config.yaml
num_attention_heads: 12
intermediate_size: 3072
rope_theta: 10000.0
bias: "none"
lr_head: 0.00418
decay_fraction: 0.739
max_seq_len: 384
doc_mask: true
Each number is 128 + 24 x the weight over its row's rms, rounded and kept within 0 to 255. Layers, rows and columns count from 0. The size above them is the row's rms in percent of the matrix's.

# layer 4 MLP up, 3072x768, rms 0.0309, rows 445-462, columns 384-575
size [105 102  99 114  98  98  91  98  99 102 102 106  97 111 102 103 103  99]
[[180  74 121 161 139 131 133 153 126 139 135 118 149 135 151 135 139  95 133 137 165 109 167 127  93 141 129 112 107 149 107 137 123 132 111 143 110 109 143 147 119 112 151 136 111 156 143 119 108  99 100 134  97 133 151 199 146 142 158 140  94 142 152  94 159 150 116 161  98 149 142 181 137 178 118 127 128 146  87 104 114 126 120  89 120 128 133 119 118 162 144 103 103 111 176 115 117 124 104 151 130 133 121 153  63 121 106 128 126  97  97 119 123 110 111 131 141 136 137 129  97 122 137 147 158 200 159 151  84 112 154 133 113 131  94 109 163 107 160  97 125 133 134 126 143 131 153  64 170 130 126 157 129 101 109 152 141 148 164 112 161 115 121 104 106  92 146 135 134 120 122  64 117 120 122 151 132 105 135 118 125 130 114 150 131 142 130 138 122 126 124  71]
 [146 143 143 111 122 114 146 133  91 128  78 126 165 133 127 140  99 120 136 136 163 112 139  90 114 135 101 171 124 114 102 133 168 115  96 109 168 116 167 123  79 123 115 120 145 129  93 121  73 161 118  70 128 101 124 130 124 170 116 147 100 121 140 131 116  87 143 117 131 102 101 184 112 135  92 147 124 129 107 165 118 110 120 155 145 142 141 138 118 125 147 140  90 132  85 136 137 156 179  97 133 137 157 130 121 131 119 140 146 115 118 110 102 100 108 155 107  70 120 168 112 170 151 127 158 123 125 167  93  83 140 137 114  79 126 131 122 138 146 125 148 139 109 109 112 143 138 103 140 151 130  82 131 129 125 117 134 118 144 123 146 129  86 131  97  82 109 176  71 153 168 116  84 134 108 168 144  82  97 159  62 123 101 145 139 143 106 153 163 124 146 141]
 [127 152 146 145 150 130 163 137 126 134 183 107 146 141 155  83 144 110 155 171 125 182 130  77 153 134 126 127 180  91  95 127 151  97 135 142 138 119 136 135 124 165 118 100 139 141  99 128 123  94 129 150 123 152 121 132 151 125 112 132 126 154 134 115 109 169 127 116 108 118 114 101 125 173 141 152 176 125  94 118  78 167  79 114 126 118 110 113 133  93 123 106 129 153 123 146  90 148 131 107 132 124 168 130 124 110 115 181 137 147 114 147 131 106 128 193 150 127 110  98 160 121 119 136  84 118 124 139 129 112 109 133  96 121 139 137 141 141 117 121 125 143 149 147 161 128 116 120 123 111 174 156 132 125 137 125 163 149 117 110 133 122 123 150 113 113 107 101 130 140 115 143 117  86 136 118 106 140 163 105 134 134 106 208 151 145  89 145 132 170  60 110]
 [110  90 122 142 132 162 126 114 135 151 137 117 139 139 160  79  69 130 167 115 101 104 107  93 134 189 100 108 127 130 172 125 111 145 115 123 111 147 124 159 158 143 132 148 133 102 159 126 168 121 140 132 124 137  78 122 116 159  97  76 145 120  94 128 135 126 130  62 169 168 159  94 138  67  88 116 111 152 123 127 167 148 141 132 143 123 104 148 116 176 192 128 133  84 130 124 125 137 144 150 138 115 120  98  92 145 124 135 154  74 125 144 117 141 123 143 132 157 103 141 133 107  91 112 124 115 131 134  76 113 148 109 125 159  96  98 101 151 110 176 118 177  98 137 138 134 125 113 164  81  89 143 125 138  82 150 153 165  84 127  94 131 140 156 104 139 129 173 141 149 119 133 172 149 114 109 118 121 125 135 126 120 169 150 138 134  84 148 158 124 146 133]
 [146 104 123 122 137 111 135 126 131 106  69 123 117 156 178 131 132 154 118 173 124 140 136 145 151 108 126 102 133  86 133 146 117 130 123 110 117 127 116 111 121 158 126 119 150 136 155 130  82 109  82 183 136 141 125 137 163  88 159 160  72 151 131 115 138 120 119 133 119 157  79  98 143 115 137 122 116 130 157 136 124 139 154 141  92 104 130 104 133 155  89 146 129  84 159 143 117 106 106 203 151 145 166 149 106 177 131 137  94 119 134 139 129 109  87  87 142 150 163 119 128 141  93 181 139 123 110 106 118 112 180  93 126  99 128 109 139 139 132 102 144 132 139  97 125 117 175 122 122 136 136 128 133 143  93 115  97  76 131 198 131 113  84 130 140 138 121 140 120 120 148 129 176 129 104 145 149 128 148 129  81 168 160 134 143 133 122 121  84  98 120 155]
 [123 123 151 130  97 129 155  90 137 121 168 147 125 124 102 135 143 134 134 114 176 110 156 117 139 106 129 140 108 147 146 107  85 111  99 119 118 161  95  96 110 189 130 140 121 168 102 146 163  94 131 114 125 121 153 131 144 117 145 106 134 121 130 130 107 124 147 120 110 113 114 137 115 150 141 124 112 110 157 158 160 146  77 117  86 125 137 131 147 118 102 122 164 105  77 100 152 130 141 114 165 115 118 140 170 124 132 123 153 132 192 148 172 180 125 116 112 142 120 126 100 128 123 166 137 172 166 164 150  93 144 141 139 130 140 131 113 127 100 153 130  64 139 125 140 121 147 139  92 176 207 134  98  87 106 163 115 132 105 120 142 108 137  99 122  98 127 135 142 112 144 121 127  94 145 152 115 111 173 138 151 144 122 153 169 128 148 135  72 107 127 196]
 [110 109  96 101 133 144 126 166 189 135 150 118 166 151 130 148 129 175 134 128 124 138 114 145 182  99 138 150 122 112 133 138 138 146 118 111 156 176 140 129 148 137  85 122 142  70 128 109 114 105 151 105 142 186 163 153  95 119  79 122 139 127 123 179 105 136 141  98 119 136 117 142  79  93  84 151 110 172 135 142  90 126 140 141 132 128 133 110 110 137 123 112 105  62 105 125 107 101 142  93 169 114 108 113 114 123 138  85 126  81 154 138 118 164 129 142 141  78 132 129 128 127 111 135 135 136 123 134 158 103  77  84 126 157 102 113 119 104  88 147 110  94 118 121 135 125 128 130 106 120 114 143 138 159 125 113  90 101 109 142 104 147 137 133 144 140 132 139 120 163 160 124  65 173 107 135 113 158 119 108 147 163 103 120 151 102 133 148 143 150 138 117]
 [ 95 174 125 144 116 108 120 180  88 117 123  97 155 161 119 136  90 121 187 154 136 140  92  99 127 117 110 149 113  96 104 111 145 105 177 128 115 124 140 112 111 119 163 164 131 116 142 126 148 154 141 103 136 153 115 128 111 120 135  97 120 130 124 132 110 108 149 123 151 145 101 133 134 143 118 121 150  95 142 107 124 138 127 146 113 117 144  83 124 125 126  82 129 111 118 156 108 167 167 137  89 160 123 106  85 128 116  92 161 127 125 138 140 114  69 132 112 110 144 124 150 115 135 106 147 119 111 130  47 108 168  91 143 111 132 156 137 101 136 128 136  88 132 149 123 139 131 133 182 142 107 123 167 149  99 123  63 117 115 134 141 145  83 164 148 124  98 151 151 108 121 172 100 115 161 108  77 117 132 159 137 137  78  99 126  99 132 137 123 144 118 165]
 [153 141 134 151 134 168  68 108 125 135 148 147 147 146 125 159 147 107 116 117 150 149 155 121 116  99 145 150 139 127 111 131 152 194 121 130 102 134 140 144 140  93 103 140 110 141  91 135 134 185 138 125 156 186 130 144 147 132  79 169 101 132 139 150  81 116  85 115 123  99 118 141 134 114 111 120 173 147  95 157 120 106 152 113 123 149 137 108 101 116 143  73 108 149  70 139 136 140  90 139 129 124 127  98 149 119 120 140 111 107 121  92 131 142 121 137 132 128 129 105 120 126 128 147 144 143  79 138 114 123 138 136 131 159 127 104 119 110 112 104 147 116 128 171 149 158 132 152 145 162 142 151 140 168 157 182 133 186  65 100 128 146 113 128 131 170 105 106 102 118 112 151 105  99 203 155 142 117 127 149 137 129 127  76 112 128 136 129  95  73 110 144]
 [109 127 146 104 157 163  79 176 135 122 155 150 169 121 136 123 118 140 152 131 119 137  91 100 147 144 150 175 132 159 135 139 100 140  93 143 165 114 134 111 125  74 178 116 153 133  92 146 112 154 119 114 132 122 166 126 107 120 116 114 147 109 161 127 132 133 119 132 106 155 129 140 111 145 116 139 138  98 135  95 134 108 150  70 112 134 126 130 142 128 171 146 151 111 128 139 170 147 111 174 136 135 157 126 140 122 123 128  88  73 174 118 128 152  96 138 166 102 124 156 118 127 152  94 130 110 116 135 145 122 123 126 120 131 136 148 119 129 106 122 157 148 143  99 123 123 113 109 110 145 119 191  86 130 126  81 171  88 120 154 132 128 110 144 137 103  77 147 102 126 130 133 139 142  73 143 117  96 150 111 129  84 119 104 127 147 127 110 112 141 120 127]
 [105 152 115 104 124 145 132 124 128 119 120 150 116 108 105 153 128 102 135 127 138 122 147  81 138 143  89  99 114 119 112 106 111 111  99 104 105 141 117 132 109 111  86 100 143 123 160 157  99 135 127 125 121 111 151  99 106 106 135 113 112 160 143 165 134 119  96 114 113  98 106 160 111 151 101 116 135 100 138 143 145 160 117 109 117 110  89 138 115 147 135 133 117  82 127 158  97 143 148 164 147 139 155 178 156 107 135 173 133 121 144 127 135 127 166  88 123 119 138 107 127  96 176 114 149 117 121 107 115 155 117 106 127 181 141 124 107 110  85  64 143 166 178 143 113 135 128 158 120 139 125  95 130 148 130 160 112 143 166 150 105 110  83 142 102 102 120 191 103 123 131 163 139  92 102 129 147 148 144 106 116 134 186 145  84 171 149 106 148 141 161 118]
 [126 149 103 138 165 100 118 116 131 135 113 111 118 135 153 134 111 123 104 134  80 123 171 138 116 113 167 117 190 157 130 123 123 137 125 120 120 142 112 115 149 174 153 112 123 168 131 154 119 132 117  98 158 115 108 163 102 128 167 150 146 175 117 102 111 162 125 164 143 100 146 115 156 147 107 148 140 137 139 138  74 134 152 155 129 136 140 175 129 122 136 136 132 159 152 119 139 131 133 132 148  92 149 138 133 188 174 140 139 132 186 152 156 169 114 108 143 111 162 157 124 116 152 184 114 113 128 131 113 123 152 116 115 104  98 185 178 150 152 129 124  99 145 124 133 129 148  81 128 108 145 118  75 122 114 178 154 112 165 119 124 141 143  88 115 121 143 126 105 149 135 145 126 119 126 136 106 112 156 109  95 171 123 138  94 129 125 138 146 117 143  58]
 [ 80 118 101 151  84  89 142 107 121 128  99 201 155 168 145 101 122 103 178 130 110 147 139 109 137 124 131 121  89 146 163 114 153 110 109 128  95 129 120 132 142 107 118 123 133 120 128 118 127 112 138  66 110 126 121 151  81 100 131 102  84 115 118 136  99  94 152 187 135 102 101 141 146 138  90 126 159 101 149 162  78 137  86 124 131 170 157 123 102 151 136 116  85 155 114 132 112 125 163 132 187 142 161 125 145 160  87  81 167 133 146 143 124 110 139 178 127 131 104 158 109 122 162 116 115 136  90 171 157 128  74 147 123 121 132 138 154 130 104 154 109 137 103 121 115 138 142 111 184 128 132 127 138 125 135 134 116 179 147 167 160 127 165 139  90 112 103  89 125 135 133 117 130 149 127 156 105 131 142 118 140 119 124  72 112 136 145 126 125 134  92 109]
 [140 153 153 105 154 116 112 168 136 144 100 126 143 138 158 173 162 122 134 116 144 122 129 142 101 150  82 124 113 110 141 105 113  99 147 113 143 144 137 150 143 123  89 115 136 145 163 129 158 121 130 107 106 175 142 125  85 103 140 113 116 164 123 135 141 132 127 100 142 141 112 119  81 135 125  83 128 109 141 149 138 116 133 144 128  85 115 146 154 171 122 129 123  88 135 143 132 114 101 125 154 118  85 110 152 169 117  89 138  70 126 112 128 112 113 161 132 112 128 124 117 128 109  17 148 123 126 180 156 111 138 106 105 129 105 155 116 129  92  94 143 133 110 172 129  99 138  88 156 137 135 118 154 164 121 138 128 127 127 142 149  87 158  63 156 124  95 115 122  95 127 139 167 119 152 116 144 112 117 127 146 114 137  87 113 156  75 125 137 154 132  98]
 [164  86 110 151 102 167  91 133  96  85 160 133 180 132  76 163 136 122 149 144  79 152 121 128 148  99 148 143 109  68 164  94  95 154 116 116 130 109 110 119 113 118 135 130 118 135 135 111 123  98 118  84 118 113 122 134 118  97 130 128 127 106  66 153 111 115 125 173  89 149 124 159 139 144 118 174 144  67 110 103 106 117 138 121 172 111 150  93 117 188 124 117 107 141 138 139  89 128 159 119 117 126 117 122 140 122 133 159  74 103 150 134 142 149 137 121 144 151 117 147 158 118 147 120  77 126 142 136  84 132 154 113 101 119 123 134  84 147 128 133 120 109 147 124 157 121 161 135  87 141 137 123 163 124 117 117  99 134 166 142  87 124 115 123 161 147 104 121 145 119 103 145 137 109 102 127 118 141 107 116  99 139 147 143 125 122 108 126 110 111 178 144]
 [158 117 134 112 158 146 136  91 128 108 124 132 152 145 129 125 113 126 122 136 175  90 103 155 127 104 123 126  96 141 118 157 128 120 150 116  80 125 113 183 120 134 175 148 152 113 109 126 143 176 109 134 103 184 131 144 126 152 123 170 145 102 147 122 102 103 133 145 125 140 137 108 154  98 138 122 110 148 107 107  81 124 108 172 129 159  95 142 127 122 160  92 124 141 130 112 160 128 108 190 151 108 148 137 127 133 118  68 105 128 128 107 138 155 127 142 101 117 142 118 145 120 137 121 149 131 157 140  91  82 163  91 125 120 158 148 184 117 167 134 139 153 127 126  81 111 119 131 128 115 102 121 131  94 162 107 112 116 178 137 130 152 193 117 131 136 149 165 138 140 136 133 173 103 134 121 124 152 139 150 125 188 110  87 157 156 135 131 135 137 127 157]
 [110 121 117  83 112 144 124 104 145  81 119 118 130 145 136 115 108  81 146  85 136 142 122 119 155 128 148 108 167 145 139 123 147 102 141 134 172 107 132 134 152 108 107 123 127 154 144 141 105 125 179  93 117  95 125 133 117 108 111 130  88 142 145 112 145 126 137 143  79 159 137 160  96 122 156 147 103 125 135 116 131 134 129  96 113 108  91 111 149 106 104 163  83 147 107 159 162 148  85  71 150 113  75 139 162 148 126 102 158 130  75 158  86 118 141  93 140 115 107 121 108 120 182 150 141  99 133 166 143  69 168 143 157 118 134 139 114 133 108 116 125 131 119  90 169 142 107  99 100 109 138 148 130 107  96 102 112 122 100 128  95 114 115 179 113 116 155 151  86 115  87 130 142 149 105 107 105 115 138 103 136 127  84 131 176 103 123 140 137 131  97 165]
 [ 92 158 126 143  89 153 142  94  81 137 180 119 120 158 127 151 132 124  81 152 138  79 128 144 150 118 168  89 129 141 134  92 148 128 102 130 134 106 157 104  86 136 124 133 129 140  80 127 162 133 115 126 124 118 110 125 120 125 156 111 121 141 147 101 103 130 121 135 103 159 141 146 106 118 105 108 114 127  78  98 100 102 110 150 171  93 136 129 136 118 127 150  74 171 143 119 120 123 123  73 132 139 152 124 150  98 164  95 117  49 107 102 114 153 154  95 118 102 106 100 127 118 148 112 129  91 122 113 145 130 142 184 109 101 170 106 124 154 143 127 159 112 121 127 107 153 129 123 164 159  97 129 132 148 145  99 120 133 122 104 156 162 143 128 147 130 151 136 127 130  94 134  78 149  96 158 146 115 140 148 102 120 152 132 126 122 117 110 105  80  85 132]]
# layer 4 MLP down (transposed), 3072x768, rms 0.0474, rows 445-462, columns 384-575
size [102  99  96 121  99 102  94  99 102  98 105 103  95 111 100 101 101  98]
[[127 155 164  91  76 115 125 123 132 104 106 132 152 120 115 136 128 133 138 128 153 156 138 132 107  88 120  88 135 120 130 137 146 120 127 121 116 130 135 133 137 118 136 114 129 110 119 114 184 133 141 100 146 126 101 139  79 138 117 160 114 131 146  78 128 123 119 122 122 101 135  97 151 173 128 161 100 125 115 142 170 145 145 100 107  93 171 119 132 165 152 100 112  71 127 115  76 131 135 100 136 167  86 132 162 104 143 147  93 184  89 180 167 111 155 118 158 132 192 118 138 116 112 108 125 175 114 108 154 118 178 141 135 116 120 113 157 138 156 104 115 101 102 108 162  57 159 121 100 108 139 156  93 128 103 130 155 121 139 114  96 130 138 123 154  69 153 129  93 100 127 160 117 180 149  77 142 175 132 196 137  68 145 120 132 105 155 173 111 125 157 146]
 [119  87 138  98 139 138 142 152 103 147 127 170 163 112 119 119 110 124 112 122 119 136 144 129 103 117 161 108  86  90 149 121 110 120  88 133 113 172 165 101 133 117 155 109 134 135 102 136 118 144 134 117 130 118  84 107 141 159 155 122 146 124 146 115 115  93 130 129  74 113 151 139 112 130  93  82  94 104 128 177 154 107 101 136 111 124 114 138 111 135  97 135 151 118 133 135  88 103 101 134 133 114 138 154 114 140  95 147  98 110 160 122 131 109 122  74 166  95 127 116  92 128 131 146  94 126 132 109 134 110  85 134 162 131 126 149 140 126 119 130 132 140 112 105 103 136 145 116 156 126 151 137 155 120  94 124  62 118 115 168 121 124 145 131 151 118 141 130 103 118 119 106 135 142 162 121 142  76 143 122 128 146 105 111 142 144 137  98  79  56 175 111]
 [126 122 120 124 123 128  99 125 106 104 117 104 114 148 132 119 131 100 114 128  99 119  89  87 117 110 147 114 122 134 111 119 160 131  83 113 147 153 120 110 109 102  95 151 118 154 111 132 138 110 149 143 178 110 125 114 136 120 148 156 156 163 136 157 110  98 115 152 103  97 142 113 110  96 121 126 109 138 108 184 154 134 166 116 106 169 109 124 126 121  92 152 139 117 104 100 147  99 166 145 111 106 120  96 130 103 115 170 106 197  83  98 155 141 116 135  90 101 146 129 147  92 121 143 187 141 122 176 108 123 160  99 148 142  72 122 125 133 111 114 122 156 146 126 104 136 108 136 128 150  78 133 158 118 121 105 100 131 140 119 137  80 127 122 163 113 109 112 104 119 122 166 135 126 120 148 138 107 115 160  94 128 138 100 147 138 101 150 139 130 115 164]
 [118  88 151 127 127 151 145 140 163 130 100 122 155 106 140  93 122 137 131 149  52 126 106 133 165 178 184 134  92 119 159 110 138 154 106 133 137 167 152 122 135 115 136 126 119 146 156 133 109 113 164 123 133 146 112 108 108 125 132 145 175 132  99 123 113 149 126 155 147 144 125 121 104 109  86 125 112 159 160  82 116 122 151 133 197 170 140 108 134 127 122 155 124 124 137  79 150 121 138 146 173 136 123 127 140 162 112 128 150 205 119 122  97 116  84  88 126 200 112 142 121  79 131 139 119 129 134 136 129 100 197  94 127 105 129 155 131 125 129 153 145 116 107 145 142 183 129 131 107 145 100 152 138 119 114 116 155 170 144 129 131 135 108 125 124 102 106 193 173 119  91 138 106 161 112  95 111 144 103 109 133 116 170 145 108 122 116 142 103 134 126 136]
 [169 191 140 123 132 165 128 133 179 133 137 145 120 140 107  95 133 129 110 148 126 113 163 144 167 140 134 156 109 141 127 131 114 133 158 161 129  87 129 107 158 141 104  98 129 143 142 115 108 137 155  88 141 138 101 157 107 118 181 135 164 143 113 182 123 102 125 168 151 119 136 151 138 126 140  89 147 136 137 171 129  91 123 138 135 109 109 127 125 128 124 159 126  82  87  81  50 131 131  66 131 128 169 154 174 173  80 120 151  90 103 120 113 148 170 137 150 139 129 116 112 103 131 149 153  98 111 118 166 136  94 144 144 107 144 184  94 141 172 183 110 125 160 123 142 130 112  89 104  89 131 160 111  90 146 152 113 100 129 107 130  73 149 142 127 118 179 116 130 108 159 109 131 125 162 141 121 163 138 131 148 131  94 149 120 140 138 117 115 140 123 159]
 [152 131 104 162 107 117 114 199 154 161  97 119 132  94 170 114 126 124 131  74 134 139 103 139 114 111 114 170 127 134 148 125  85  94 127 139 130 120 104  99 162 115 129 122 187  92 123 108 115 139 142 114 147 158 141 135 140 148 144  69 126  93 104  93 120 150  99 133 115 144 112 100 122 170 151 175 139  91 139 113  87 113 172 148 101  89 164 139 148 101 128 133 140 103  93 126 118 111 109 177 146 133 146 134 128  90 156 113 160 201 140 101 132 127 105 149 124  80 144 176 145 140 134 124 144 173 107 157  73 138 167 122 121  97 138 155 114 135 118 105  81 108 156  80 126  92 168 126 178 116  85 183 106 127 122 125 114 150 133 121 117 140 145 143 191 139 135 135  86 117 141 135 142 126 145 136 154 108 140 115 106 129 130 108 138 122 130 114  98 132 159 104]
 [150 118 137 104 109 112 146 138 102 113  98 162  79  95 104  93 157 190 142 112 142 141 131 108 130 129 102 125 122 115  86 121 142 151 107 120 113 108 121 160 112 121 134 128  90 119 126 116 158 127 104 132 147 140 120 118 134 116 164 123 101 148 113 154 124 136 122 105 134 165 102 130 160 127 131 144 117 110  87 114 134 110  95 163  97 104 142 140 154  91 124 125 138 168 108 148 144 142 144 110 125  95 131 134 117 135 138 138 138 170 124 159 121  97 132 135 154 128 131 109 135 156 150 180 147 123 152 115  94 153 166 139 108 145 128 160 137 122 119 122 170 152 100 106 148 127 141 163 146 122 119 135  87 126 143 129 150 115 130 137 162 153 124 163 142 144 114 151 100 125 104 120 148 119 103 100 110 108 146 141 139 128 168 103 156 110 169 112 186 109  93 144]
 [157  94 127 159  80 142 144 134 152 140  75  91 115 141 108  92 109 147 143 125 107 121 120 156 171 155 153 141 151 132 125 114 109  97  85 137 116 171  88 148 140 165 133 134 143 111 128 143 150 132 127 106 118 122 165 123 139 118 109 151 129 103 118 135 141 125 119  74 122 100 109 166 102 136 132 105 119 139 111 150 142 149  84 144 152 127 166 124 115 172 149 108 115 127 121 111 111 137 108  76 142 152 116 139  91 109 112 141 154 178 148 115  82 147 126 121 176 175 118 166 124 145 123 175 126 118 149 134 105 122 169 130 112 118 135 118 118 147 137 129 119  99 140  93 142 100 103 122 124 113 149 184 211 165 125 182 152 133 117 130 129 112 161 131 120 171 136  92 151 121 145 104 133 140 150 158 151 112 139 113  86 113 169 157  98 111 147 146 123 118 160 113]
 [ 91 100 161 105 121 134 107 156 145 116 145 151 115 156 141 113 145 134 129 119 106 139 108 125 153 146 106 134 129 137 104 137 154  94 136 138 115 101 136 115 140  95 105 140 106 142 145 131 111 121 133 140 136 113 121 116 153 136 109  97 103 137 130 109  88 131  91 147 143 138 176 135 103 155 175 143  94 124 122 151 120 123 131 112 141 132 157  94 125 108 158 183 118 116 126 130 127 127 146 148  94 153 166 162 154 132 117 178 142 115 144 133 107  99 185 109 168 107 121 108 115 157 118 106 103 145 122 153 142 133 153 168 102 140 159 171 153 158 100 129 156 153 147  84 119 134 128  71 109 107 100 185 112 117 144 116 107 123 149 138 117 111 146 120 102 109 150 131 129 100 127 159 119 140 178 161 120 119 156 130 178 151 104 157  98 148 139 165 145 149  82 161]
 [ 81 132 107 129 132 107 158  76 110 137  98 117 138 133 114 121 160 129 130 148 127 119 127 123  92 128 120 118 100  93  96 165 142 105  88 111 131 162  96 133  97 146 183 129  98 164 141 112 136 151 137  92 132 105 120  88 154 152 107 133 111 117 135 130 106 165 141 142 129 126 114 107 118 144 113 124  95 118 113 164 136 141 128 146 140 141 174  65 133 126  90 113 125  98 115 126  96 134 144 134 156 138  99  94 126 156 132 106 124 157 139 121 147  95 119  92 107 130 125  98 122 149 120 133 116 127 107 152 141 186 145 154 125 169 135 128 126 117 149 153 151  85 177 144 118  88 130  98 138 121 167  80 189 140  96 140 126 159 155 130  89 156 119  87 100 131 119 132 165  81 106 146 128 107 142 136 124 158 113 117 139 105  94 126 130 161 113  99 156 162 101 120]
 [ 84 111 144  96 136 185 155 151 125 154  68 105 143 139 156 137 121 146 155 160 103 115  99 140 110 170 144 146 124  81 127 121 153  65 172  84 147 133 123 105 137 139 106 119 124 156 163 144 110  97 161  94 144 154 139  91 175 126 131  80 158 131 142 103 148 113 108 130 152 142 151 113 150 156 152 158 109 128 127 133 131 169 173 129 142 150 153 123 147 130 154 137 113  82 105 103 115 100 140 136 139 138 154 162 114 104 145 126 112 126 117 163 118 142 169 117 158 140 135 124 142 126 155 124 102 145 138 114 118 113 136 110 189 100 177 122  94 111 132 119 139 153 115 140  96 113 148 105 105  98  90 114  84 117 131  87 125 148 117 104 106 136 127 167 140 107 102 184  99 121 121 172 175 133 138 149 136 117 126 114 140 143 130 101 118 158 145 110 146 122 154 108]
 [125 146 166 141 123 114 183 157 108  73 161 163 113 139 140 134 162 134 113 162 173 148 120 158 136 150 153  71  88 128 104 123 158 115 102 113 169 143 108 144 134 126  88 109 186 103 169 101 117 136 175 103 131 130 126  99 133 127 118  88 146 109 156 107 135 131 111 116 130 128 112 112 111 170 138 135 126 142 154  97 111 135 107 129 132 151 127 116 115 132 118 148 138 134 145 189 100 136 196 169  98 142 145 139 105 177 144 115 155 211 164 150 105 115 169 137 133 168 136 145 141 117 112  78 108 135 140 124 103 151 146 146 140 104 134 114 158 167 115 118 168 200 137 114 154 120 116 118 129 166  90 141  87  76 114 128 120 117 130 163 135 141 101 139 121 100 119 104 131 107 121 113 120 105 138  84 178 134 130 100  69 105 145 118 113 142 147 112 141 124  91 137]
 [177 124 132 154 133 172 164 118 121  86 117 115 140 148 127 101 118 114 148 140  87 152 151 133 148 124 128 159 149  96 121 141  62 133 100 134 148 134 122 171  85 158 110  98 147 149 148 150 191 140 121 122 155 109 104 140 128 115 139 143 132 105 116 111 128  96 161 116  86 114 141 145 164 129 117  94 102 151 104  92 114 117 130 124 191 122  96 139 155 148 120 122 156 150  94 127 115 111 137 106 101 121 121 146 111 111  78 119  96 235 137  86 124 184 122 138 132 118 119 110 139 105 112 123 123 168 105 100 116 121 120 132  95 162 129  86 104 121 109 122 145  91 118 131 112 121 107 107 112 155 155 120 127 130 113  86 145 126 107 103  80 139 148 107 140 128 147 166 149 145 148 157 109 113 159 169 121 150 114 127 133 130 170 135 151 104 159 152 148 103  96 139]
 [149 115 158 160 120  97 158 129 179 119 129 120 115 157  83 150 141 175 138 135 103 131 124  96 175 129 158 152 142 104 126 131 149 136 116 122  97  93 140 147 145 136 114 179 124 121  98 108 157 126 127  92 133 136 112 132 134 126 129  96 132  98  84 115 158 135  93 111 109 123 112 144 186 174 160 166  82 107 130 140 126 146 122 116  99 136 110 139 142 118 143 125 115 157 144 121 114 108 110 111 114 142 140 126 112  97 124 169 155 122 107 140 120  71 151 179 119 136 110 133  85 119 121 119 134 153 130 140 134 146  82 100 113 103 136 159  92 157  98 117 188 146 122 204 150 110 157 127 143  87 120 139  97 131 133 138  95 121 161 115 139 116 122 130 150 105 125 109 122 136 173 154 110  90 116 111 103 144 120 146 115 115 143  72 112 124 139  98 130 143 129 125]
 [158 120 115 137 140 133 166 121  99 147 129 155 127 111 134 140 139 150 108 151 143 126 145 125 115 128 154 105 134 125 142 146  90 131 187 148 152 119 134 114 139 145 145  98 128 124 126  92  91  85 116 113 138  99 155 126 134 134 109 125 115 143 120 112 120 171  72 120 135 120 134  96  93 162 153  81 131  99 131 103 116 141  80 135 117  92 117 119  90 118 118 122 146 137 111 100 140  81 108 112 137 134 112 157 119 113 164  98 111 128 124 114 172 121 125 128 119 150 147 137 152 107 152 107 116 116  91 165 124 160 131 149 107 114 139 158 115 135 125  82 157 151 146  80 109 104 150 109 140  96 155 105 110 128 140 216  91 141 105 122 131 129 106  82 103 114 204 129 174  98 124 129  99 168  92 192  88 113 124 162 109 135 147 112  87 124  87 110 148 160 166 144]
 [151 115  69 118 134 101 148 104 116 143 130 138 135 138 160 108 136 110 114 152 164 141 160 145 104 172 108 107 156 121  71 138 155 127 132 113  95 129 114 139 109 121 164 163 122 160  77 132 156 153 150 140 116 145  91 106 121 100 109 145 129 116 151 158 155 108 163  89 123 117 133 149 137 129 144 110 104 117 113 148 119 179  52 128 166 170 174 126  84  99 144 142 111 122 118 129 151 138 134 115 123 141 146  87 158 148 168 136 128 185 154 133 102 161 118 119 117 150  99 125 137  84 185 125 123 126 158 114 107 167 132 120 155 116 156 121 136 107 101 119 174 176 168 164 137 151 119 119 127 144 126 115 122 148 129 139  77  92 145 119 134 110 150 146 143 102 154 120 129 134 138 164 131  97  97 104 147 155 110 156  72 125 115  85  97 178 127 159 149  97 152 151]
 [139 175 148 161 117  98 124 128 116 176 132 116 152 124 108 116 128 174 109 115 104 132 140 161 131 124 131 118 122  96 145 117 141 155 107 143 162 111 134 131 154 103 157 106 122 172 130 161 155 130  91 107 121 128 151 128 148  96 120 111 108  98  93 138 164 131  81 104 138 146 126 153  79 149 147  93 130 139 141  82 145  85 139 111 106 142 143 158 104 115 117 140 128  84 112 155  99 101  85 124 128 127 106 153 128 123 118 113 158   0 118 125 116 134 125 148 125 141 122 118 162 151 144 177 114 132 113  84 147 131 120 130 124 149 173 126 131 123 150 159 136 132 140 101 156  98 135 160 133 101 106 130 136 157 113 102 134 111 132 125 157 132 140 118 185 141 114  99 124 112 136  69 163 160 135 118 116 112 134 160  97 150 130 134  94 169 148 124 130 138 117  93]
 [113 117 139 143 129 101 116 146 132 137 123 155 138 170 114  92 115  93  94 113 144 144 112 105 132 102 130 134 110 118 116  87 164 137 125 140 141 147 155 158 163 129  92 127 109 138  67 132 122 115 116 145 160 109  97 136 100 146 153 130 104 111 131 116 121 109 126 150 175 119 120 161 127 126 123 115 137 106  85 127 144 133 103 112 110 141 135 140  86 126 141 145  92 147 111 136 176 114 152 134 127 126 136 104 122  96  98  90 141 173  92 164 149 128  70 123 145 143 124 133 139  83 160 124 139 137 133 149 156 102  92 119 160 153 132 131 131 116 116 136 110  95 107 134 145 165  92 103 126 115 144 114  95 129 131 111 139 128  95 137 146 146 139 121 135 143 128 143 125 177 151  96 129 138 157 143 123 117 104 149 130 104 174 141 137 141  85 156 125 124 160 144]]